From a checkpoint of a small transformer trained on Wikipedia.
Size: 12 layers, width 192, 2 heads of 96, 6.96M parameters.
Architecture: LayerNorm before each block, learned positions, biases, tied embeddings.
Training: a variant of SOAP for these matrices, 4496 steps.
Each number is 128 + 24 x the weight over its row's rms, rounded and kept within 0 to 255. Layers, rows and columns count from 0. Numbers have three digits each. The size before them is the row's rms in percent of the matrix's.

# layer 3 attention key, 192x192, rms 0.0781, rows 69-83, columns 0-95
089:110126104087095087102097118081128124128122130166144109106130135161129126116143126130144156122101165079158126121095130124112152153131118142144105142107101108129161121121106130157099148165136142118130128151104149095134134142135056108130126143148100124148136110101148111122115116148185160125
093:126110070095106083067128120093122143121138124147122079111151145143105135074130158137139128116083129122156125093096153160135148153115102115192102131119119169101173130105160113140105156130152162152149114115118144063131113147138066120109106149139115138138136137079126117127082135113179161113
087:152103132179171162189152132137153141134133172121136144107118111095134138122109106121112119133129125177091133138167126121158104129121148126131125120156165127150089144125118139125154111097116132103114128110137107159092117140097179157138157116117172138108111097138134146140150128132071105152
092:119117093075088073113109097093120136110126142151099113137144133160108132111137159148160143112098135100143129108094127157108158183143090143145121156088110136098133128137130113139095169134132140145107151130133150090140145151138074109115111140111113132128141129108144133117118111130192172110
094:113157106094118102101108127105086135119101118135098087115141153143078127106109174121138140132129170092177091091103125146110133121127114144149105150115115159111149104121177102119116174137151179152108108127108142084148122148136085136130113171132095142134125154091163114099125147147165173147
090:153174107118140116106127141104098148123099122173115122152122127155128093133105143126094113154102164135155103096111118159103108163108123131163098172118110123139138116144150116106114160134108148147116138106143178080160157150136114138111104136119098122161109133084153142118130096141150140151
086:120124122112141185137120142133153145078135098112108157110147139109176084134185162160168117093175101135142092156114154151111134107112119089149145069155051133127162096149149118157174162122115133137141160120133131077162116115141142159096152145164145131123141102127159140114142110146114138143
095:130148157162145187155142129166124154118110096146077157149120125132127082157118133148079109078117138167115117116132088139107067081093137095129106113168151152108092105113125120124167131098108161126147116116116146145129137134088162155106133119089126160138115111135131144161156099146098122164
091:116126099073079109101111093083104121133137142151089111116116132149113131116162160129131154128111135084151109084103125180109105128122073128150106131118143125125118124122120096136097149180132151131131137118105127083123130150114089142127116166129126140159129154102141105093120123121175169109
080:135150145084134107071107133094128122129118115163132108128098145147112128144124112134090137153139115107149101135153147129074139144086099166102106140089084122124171103107107114138123158128135098107142138106123113077124125148137143142142120143141117127138081143126120143104159110187143164103
089:127132174164155171108168112090129094109128097144103125164133158157114122115100102111048154129128135116123136163148110117132112129097123124138121146151148162135119114122143130108118141109101119123127067092138147165115151117098168157136124105095112117144092150151113108101111129142153157136
089:150178097115104109110109102088059123107092118147113134121123092140118131131123151134117094118140151104169111090132110166087137156129124113141134127121088147114155140140109063108106120112137128100114131137093156074142138137124110169123155139103175133121144107100142153122136084121171173161
102:077101139123094124144160123095148153111136146130161133128145109150141161125157109129163174104107127092093155142096122119151176167154118155112117129139133118118095137115106157149097141167135118129162116148147139129111120121122083077126138106146128107153152152142133130125119156120141150069
104:126119151171127166159154138170150139120145131103156154139102107115162142138130083143146111123138103124092163164145137097151129107112141139114154102149141120132108155131114161145166088119096103140147112116138118199102118098120160113133136101124131122128125127175085141152129122116074085110
092:104122127075073095096116114098091137168124107154115114139141147140107156118107171124115145100088162086141086074099119174120109111096089126137134160105115125068138111124167107117077164142125170139122125110145120111132144153095089109130111135119094134162150151119146131119115154139136164114
# layer 3 attention query, 192x192, rms 0.0749, rows 70-83, columns 0-95
102:144141161108093098140132136141116143126164132143107148138118133156126126177155141157121140104144108160131158163123116134100143119136120162063163133135159146078104121127119088130161160154122160140175150194142120157125186143099154111130051137145141106126148115126160135144156057151162151161
085:103135102124115133135170110088142158111131126142112138118138122128101115081099165123121127133109114129125115139108141192121102130135072109143143161137124160168110146153127110144122120115100070148108124128158097147146131127159132106122126123138121124161128120128130155112106074143122133119
074:128121167153095144120156133151166152122154131121146110147125116145112127142148078121115111140101151094129145125129139084154160112125155135122152110116140097111130111106110120166136099156130144125124119198087111127134118110106144094144067105142138123170128112152094086134140093161135151144
083:154124150138152122141089151148098124154152104141162139135138096129156156138120131129144134120137078142158145114138118142102158107117146112141097111120162115074107130161116114143149146124131149125121156182129129127152131170122090113116117136114097107139166133121095117131188115134182111160
076:107101179127113132117099111145131113099160106112102101130164162106161147120138145120177153123136109122118087124157104140087112108160122162154148157130142134106127111109072146187130154144166147116152103143115126111129138119126143103128117135136153144134140119158110174116143109182143168121
086:149133148141100159130151113137118120143095120125145125130119127134112123151127119129123106112096168114133169128161099126097134192112116138151124126119114140138145108086119109118101108145173177120092115121143128141065163150132125118148140112122111153120143104096092139103104113124147139097
089:139154111163130122104125146129141103170143126140074105121132104098143159114103144120136162145104131115110114139157090196140111138106106117162094162157141139153133118108085136118092096123140129092121111120122101120094151150113125117122159121086108156160123091100117166094113154126190151156
089:111105137108127162090119156141101140116141116119179157144166142113139126147104086116128137104075118126136175120127089129123163174124152115100152120116111153117162093127136105133175161103077156118102122166159134096153141105128119118114127107115101121138138141159132172105131090163132163119
090:144115169151100161141133160134122087146085122143127133122138155166101096131104107148142112093136153102107136106112144113132151157119131136130132109104134134115128156183170111133146144166128157140140145148097139169122166123170115156111117137159164127133150161106108150143151128104121096123
091:124131125084115143105125158142156099130112124166083127089105102135108124122129150103131120138132109164100084106134154163102110133119119143122094150135170110078102155170146167140118127128137156129144168152113152169122153143117138164138128137117141092133147155138161155133157135086151094164
091:112076130123144139106176125161179135150154120106114143141122149112109089090166107124125183097108095114162169102124112127117137099052140156093118155133118162166154095123125150163121143153116123173124127109119091130112152117131130138163138125131094102163121118083100088103110158106119126118
080:131128134128160123136133110167111081146084148156118135131110116156110113197113108134126075151141174121134141131156157116123175159099147137150149115112155113137138133150133135148142131152140110106139162140085082136128127109162138117118125122106153106128111104151164154104115064129082147132
091:126131104112155121124121155099115110161118142127098112155191146119165159177100129136122137180150127133144101151084122154153108133125145141117119126179126113124074088136127145105125145110134129119128139133096120116139135139109134174076170098070118139124078103117151151148157189103105140125
091:135145121126112102120115122145168105119134136125138138128158125138108171107106096080140166158119111153095171080105154140158146140160149125097077123165166110115121135186079141132134155100126112129074135149097116104144132121115116127141105140118119143075147114188109120139159138135182144194